From a checkpoint of a small transformer trained on Wikipedia.
Size: 15 layers, 8 heads of 64, 66.9M parameters.
Architecture: RMSNorm before each block, rotary positions, no biases in attention or MLP, normalized queries and keys, local attention windows, gated attention, capped logits.
Training: a variant of Adam for these matrices, 956M tokens, 7378 steps.
Each number is 128 + 32 x the weight over its row's rms, rounded and kept within 0 to 255. Layers, rows and columns count from 0. Numbers have three digits each. The size before them is the row's rms in percent of the matrix's.

# up: layer 10 MLP up, 2048x512, rms 0.0703, rows 1527-1573, columns 128-191
# down: layer 10 MLP down (transposed), 2048x512, rms 0.0643, rows 1527-1572, columns 128-191
up1527 098:143164138141120167166105162183067153173097149124202105196163115099111142181128141157142127091113119136078170133113117091182095092135143126117153116100188198139179140125086145125136157172097094
down1527 098:148160114127115147070103162115174117174143132145113171155100098114117102133158112144170092122113153175114121144159130129148134140134101133189086102114126054109114108130119188152163105132108152
up1528 090:080105088110171133193147173132187105106148114149111099110109185144148184070148170063110055125093139146157169145154148131199138069119071184100108112179132149159103108160137152110124129111113155
down1528 094:102157135175130108120059147127170177115167128159154124178144082098156142098143080089131095127118096074132120138110095094118132135151170138118124158120108135164130077173100119080110135060109068
up1529 101:142142110103150074146076153180128119115131153072163220138061096125176141095152082129133133040131115134142141131137114149165163135133079149101058139106140095085105184151170158124121171131155124
down1529 102:131119075100122108089085134120128155106138121119125158129094141101138148114165135105091157119155114165151166158128124161176161160011076147115083171085102043087064123118151157125053143146191165
up1530 099:148157134108087112137145055130110120145106123122156131102045218112182086148185126055176138122121083131063118098138106093110140178123094130122092055108112152106161126073138145149090165094128149
down1530 097:173140070117115104121112091098127160169145019145200143152142115148157123136104133157120118148148155132198174085116119120146123114188105143168117114165085120140095129069135147097160106114076178
up1531 088:141160074185112162106167120128123093087121138125165110176115138108065127192087099142098144143161135140144099141111125133111133032128074068037150166146110105124151135155097185074133182143123124
down1531 087:153144149105110172056132153106170126136119050066098109124171129138162127122118133144139153151111086097147090160106133175143141136086122164148051064179074103107165141079150105127132105128142124
up1532 105:114178112093065148077128105113148140092160136142179135126149148143114145171161104104132170111141081178162138082153181142169171111123135145100065109127152112149187112108135081135099116121072084
down1532 107:071107184070107147186128075140154180152140098139107132090151130098163085134141171118162133125132126188097082102118125112078088102049142093140101153139131108158149082095088128151127151126119103
up1533 100:155134156157165134055125098134096111203072157113173133138077130089113100124180161126108098099135117097119171114160141186161177070180141170092142090154103129152148147129150120128167100151147161
down1533 100:186101142106150145086042141122089195091121184130171179110088072124146109159150095177095104109174139127101154160135121137135143133121121176103147157162082154112068131148135162163068117134086160
up1534 106:101170154090170114096078138137123163071127192069122115122131170075099097097180138148068061095098083155082144091132113102110168119106141083039095088141140118119139114117177139121125184102153127
down1534 103:125177145153122134154141146125096152116104078126060109144169141182102082081161119162150176110079102118202149108137175116138075132139156122104141142102108173138198134086112197128172170141152123
up1535 098:148152121146147158125158139153151088091113155079103063106077203067101129094175144173159068120169132147060120142149108173121116156087079168056147109157153158121155128127178076162140071145131095
down1535 099:124064149114148104078178119177085104129150114146182117076096155118135138195089152115138138091119159142153130159149135150172133145222141180142157115115108130135165078164143101110121145112181135
up1536 094:110156104215190117129102222114104086114196135103146086124172105119142105107140146147109078111165104139130133124156133109168111145178095066130113129156152196203158169151195134105134132166160121
down1536 093:093149124184147167136105163158180182156188142089152131172114114166129131149170167133138139147155153118098098084101136070160126165131088125132128106178130172129171167114209056064116151096150139
up1537 108:094143132099173123169131095177198178161158159116109075117142116068108158170100134091150089100090137149119093084191149148127115091174095140075086127110127131134161079131133130126161119121179178
down1537 107:119168186126180100121112143124091084145111122155144121074097084158147159124113159097068105206106144155133087113142118161130057158134079111160048163199150142126173164135143131123168152117144099
up1538 105:156127117135171175129119058099089167165115153131133121131070136143149143122151183146124107118147098126135093149164102144219150098159126076107126114137150094105127160093167034172176153122151121
down1538 105:103086105132092121165151107127145099145165148122097145136182107188151154089156145115135114075147116128131134118166077158159091098105174130137158095122057118109112146140162125167094112129121138
up1539 105:126121141108179102084147134109052101130081136097212179129155088087143144178183153120139144064152087177105097145115139126212178121146120105128118112157122117131125101146117097081132112136134105
down1539 107:150119119089151117172176149100086139107123111121164088151063130184113144104123132178079085188118114142085133080111121164108107156130149143082166140129064095109153146091142108155112183071071147
up1540 101:087118102151145121130091103057111127115163128100117100133148113170169116113151159165147081117162110097180148157136083146139142107080103105096106145095085115099171173178125101147116177139093127
down1540 090:141105174119087197161098110150146175113048162084071130064091151136124122160184125168103155132141114141110139107146129147144126119121102110133081120140180112100142147090089094125078220145131095
up1541 108:080123148124126113163145133159151087123108145073149187206124118102097146148120148142132166131087104171125116108142128123186108159132129112116192120091130123141110140208093106059140111132159133
down1541 108:103134158098151104089127144119060155101139126094208126041121156149147132152137108206078103105089124123140105137086087102155183145176088149158160102104152079132155134093172161116091151115102084
up1542 101:117100122117141083145136149171166101118095141169104186185106122175141166142182091172076168138134146126116113145148152169143197117106114122084136129137104145153159102086122120134088068151101161
down1542 101:117177149139114128194145069190152151131172126173157160129145123116129128130161142107086162144171128109118137092120167111106125168126125168147177128112137175095179177177152120131125146148144183
up1543 100:095096089096132119097165192103137150155123173113169122166116153157133082154081071171138137165076137151081068104174146136103138152195159129063116074140071108126190116166151149175132098120129136
down1543 101:150138127077093145159158117120163159071110143136151126106163136166116150139101144129065124172101149133127126114112146159097165135161113067105146190122154157088185087158077158084134092128110147
up1544 095:128205089114114141162116106162136122106095177155148079121095125118127107150150152112111113102183148106099065107118105132113145119100070127152157121097179121134171099107146108091171093174187182
down1544 097:131106091161140127179119118164189135118054123122130115081115116182062091081145071156110054096130103133137141111148145150134164111143123167133085188153046178094139058079186137169141150122180149
up1545 106:090179082135118126110167083156102123061128145108158112137078149105092192186157146166108125129080124175137128158117164124152078114163154132144133125144126119153140133141114158147121108151118145
down1545 107:104103086080162123086134152080141173075124069204135118160096136169182128136154156133089133139098112134093107091164139195107111095171088152153142089130041139130123145100110154145137113178086142
up1546 101:137156168128175082136142162149126169097115122099139148127064089110131144142133141112148121132130129153079141151084084063128076177159140069063112109108135112114137166126190113175103187169097140
down1546 101:082099109140115137135115162107087123149124109132137181129162116175127130076129116134094061110114167127114142193113075174170146104088175114072120115093089139167166073124121123138141122137150097
up1547 105:163148112143126100178165130131206139112146182126142125105043105084143128183157135131132089016156094128141118128129150186108169157107073075148119146091153108217082153094113081150095164175119129
down1547 102:129131138085185093145114141160081140131094180093149092125172178143163074112095125138136130122154074118076080128112165164124127183175135143163112176109137163079170127141169188116128212108147113
up1548 105:112112185178089072104094082110103071088111103181135160138119177040111134185086137101147122093118123160132067116130127158132084119077100159070111082126155122139146189092117163136166108126100083
down1548 105:137130093131146090168125067161136145154137102121163130155121083086080138141122085106193128069141166090145092112165165144174155169144068120136106138169115145084134139163127133095161091120113123
up1549 103:111187129110133159116130162099137155135136155132124129132146106132144169175138179144171063155092049128133133173146177100154130114095100141109129112131184093120123165085119172063153147123156143
down1549 103:145116138202083209125164156105119131111132157138137125146151139115105125123075118096127154161146098117159144166121124142135100153134100102085125090103111127159135102085100096128055059099157135
up1550 108:093128140129182117125081150174113146091058152154165112177144188121177136164133082161154100103135092118128137120075124129168157114119091186161076155171101096124142136120237126155123118119177139
down1550 107:162094149092157115151103178109113150165057133130118150144124129114179144084119080141175157181050121145135165162072161204058081137142186136136121130159136172128144142179111058093109151113176155
up1551 110:102096152100174083130152173189115132129156192115097149082125131135108194094094137203113141150138092165104106180145119156106128098154134143145115109139160149163113150142155124114092055118160115
down1551 110:203218174118176051134080174109167188137136147088115149117161124114070152135150139124113126123108185123105127136105134112203088167117108130140150154160135118165146178094104130145077141136142132
up1552 102:135138129165211116160092128131107119127091112110094141114150153162103091117136115100131083065158137127127122097136122170155087041148124103082118137177153127151117191127129173113123099166109130
down1552 098:101124145112168134131156098149179154138180154160127110120115111144124152110118186141075110133142127132153148125135092061098090159128176137176120134185193106108174143129129110106107109122117105
up1553 095:121118185150090166098081120176175120118132167129094070150105116070178117119155088155126105127145078111131198135163133163142095131095049077067037116107165168149117154183147113134117134140152132
down1553 092:143112141158110121104133136099139153123119134063171138127124076117110106184115113085201120108109086130079148093150207139078146148149088123065061080191083082127111177105134135153128101155124126
up1554 107:142090148138163088173098115127073102111161137142134110135100124098130177126186110139110107150147167102174143113153118143149119120139107167153112165194155145235184150115121139141081156189130164
down1554 108:186081191094068144187151125145093177162127050136163175173095155098096121140196103136135103118111132151120101131116117163116175148115135106149180116083111064103134179096255153109123137142119136
up1555 100:138136166118115091132080150141126160165138154123193144117142095129100048114167108098111131055099090129122106181123157117146167146121097173112098149154129110159094072083147110098169093144142115
down1555 099:183156073156134154118119127123113115139138131145092086143129096148089060114079110131125087130115095085166119141150089164065082137141152115145108103103107156173155170141149144110145117087130114
up1556 107:118161128143124062131157156081177111084164167123151157107086130119056178160168183126102161135174116110104150184108105139118126146128082146113099124118139112110116139095163099119095097199084173
down1556 106:119091097164169175128150096127127208112131113142097127138101160124132116108196154125112146104126130127111082202107157159168173122088087157079171084120156139169093065098188128159114084155093182
up1557 098:152126111121143087199128112171165121161130089138117146096107170070090152154118132109136103137160068144103183123203185115119190125168154154108109051105170165143090133087139059100154099126130095
down1557 098:115112073128138171151125095124087173118126125124124165152168152206130214120151117111148137153110099093192122112154115142141130115068173084165142171126164148135107093170135117144147088110151101
up1558 091:127140137157101157109135123169157094078125135145150124136076116163161191134153123126095077148135163171120127118132121151139130145137090069105100106066178129137099155132086110164091144186053111
down1558 087:115123139111102131158149173142093175162124188156146144116109133164134135160141174086102162103116117176081090123148188102126155108076082157176153143102036104112113108141144178136116185104159116
up1559 099:168129205107116173122079080110156120083125109130130086117099117176164177080195155132113123155106098180104150146121114159179135107190121101092161066128149123130167133142135085087123216162116159
down1559 099:093148068172132136186095168154111126142166143193113131144093141166118169157085120157131217119226144103135103190187149104126096103112177227081135130109103130125086157141118109151095132095172125
up1560 099:051148133173121094127116160163189094147129108122136082144077180157131105164195087128117123207119067206090172154157037148091133082160169069086098165137047121073077102130113104129095134129083146
down1560 100:108194078093188163079117110104175113157172109060154110105129082117094133106084137145120128096098159134134183113136142091103117180121136131146098058141131127146119133122179059148100099128136091
up1561 107:181142169133163152168090192164155111117106168135159099184166136078088175173117181140117152142073076129171146155112086144172124164106118168126132128090137100135108145176094109190130139150105118
down1561 105:111051123147093152148104145123146107157110117086118137166105103164204123116167120140122131085093127116128115096120168087159167160164122115104118083173146161188105094114123161136113136123143073
up1562 101:135166101139104155129121108181125172113130152138146135137130172129100123138205144107130143114139086114141149154159187109066103070107131112167099120138194120125115180135162112085159167137117089
down1562 102:085094165129088133164053116131131113135126060114144180134154086130152123094188137093091126117119155124154125088141110152146163133131122160157129192101126109112104109157129153134129138086071156
up1563 078:099156145176135231131083144136168140114073137075194047143141099105122143141148116104078159136173144157071126106113128162141185122093086149148124141149150160093134083122179121155084125156159119
down1563 075:114091080088095124121122116133134194134169075152090116197046199124084077151132147198125161149146139186164069130169135122125028138182187128082103108067169048155125173134146101123133163112152180
up1564 100:116179128128100141106038167125128114131093174110186163191085159093046034098139166122153127095073126125131109055156154130195080077126118124126142091124125130211153170123112135084163142139140164
down1564 099:132143135149122111160148178125170102201110125120159143145132103086116191124130167151181048082109162104137088073112153094129118112092154132074168111073195117034159120110142115090101171096123122
up1565 097:151193150169136123170175140146116147158159134118103140126143181143114096092139120124153145153154123118120126155075094158102080065153130195088134085120080136107098215117130146142106173181091179
down1565 097:102151121151111130124139101094147115123154122118139125134137100163131125129132094153167129146079162108110137133132133106115108103153124129108122118107188120150150073060111126178140112111088123
up1566 093:119157154103109166127099139123143096153116180109116125102127182124153103093136138197194070170116073157081178187124119142161126128107068143087096133089120089098170128159209080119127107138151134
down1566 088:085101062171098113076153169162082110128117060135187142047124121116095167166178045101084142134124146147110113088172117077121156102125161140155131134176121084143152109083113094097069130148116134
up1567 100:122160129133130133117095245111109093097135103105169111129105106100095147107133099098130138186140124169129080154100151110141092181133037183097095111154125164106119150161126099080184092184151133
down1567 095:140107097114157135132162132156168084160154063133193142117146041151129112099177146115118117101137156131125159103146110090098129179133153146086146107158122155166111109124155139115141154125129112
up1568 098:154157161125127169120096173153127127101183138112151095144053145096141172205165071143129156086109109173096232115076137121174103159124149124112115067128127140095141111106165119082067117154067151
down1568 102:062054137115105145132108110136101158087096072128112160077157107061161134151088107097113096118156156178096121201107115173117142150097130110126130119107110155124152102059121101082113111176041120
up1569 086:097148141120095125067087137198100137111125148129134139108124171174100103134184158098157146128183143074184100106154133094164169084102149185071148120155100097101139115152109103135149142062160173
down1569 085:185072141084094087140129136155152147168091161099128195092127182173101168130139071120086090140139105087115166020119121144145106132095143095126119175139179129116172107087080180109211132136203165
up1570 095:114161147110196197105169144192170166129159113083249125130139146143135099112162193079133164107177140156128105145062098132186156083169117097173121126117113078187067113160077115105139153170138128
down1570 097:150168150122194159144164179132165104079177156166132144122110158110113151125160119142163150118169140201142165151165113089099124157159131187138130138122135094197043152213120176098110165208115182
up1571 114:083145135112076080130175141205145141125060161117143196164078168104120079149094173092147110107161126152050147116095105123125116164174148134145116163078111182174105118160124071076183134213167129
down1571 112:143147188139119106130108154132133114091146184176125107134093176164069105148095125121110145144088163121162136154140093099146164127105111114137126083165147138114081123184141098175140115081157109
up1572 097:039163105132223118170135145165087148110066097151067146165130146174077123167201128130101096102156128142082124125138145170136136076160126198166090127108158109213157126131177164122094107121147131
down1572 100:146137119105171141036138137096112166037094140127134142126115059127108104141138145085130139144169145133091102135095139097133089102097107107162128085131134145162078133150084117099119094151146111
up1573 077:136135111161123100165121129146108107062166097152133063158131115130110141120119101139126115136115107126087175120117114132115121098161081163116067130096076074176146173170122069146099176129133080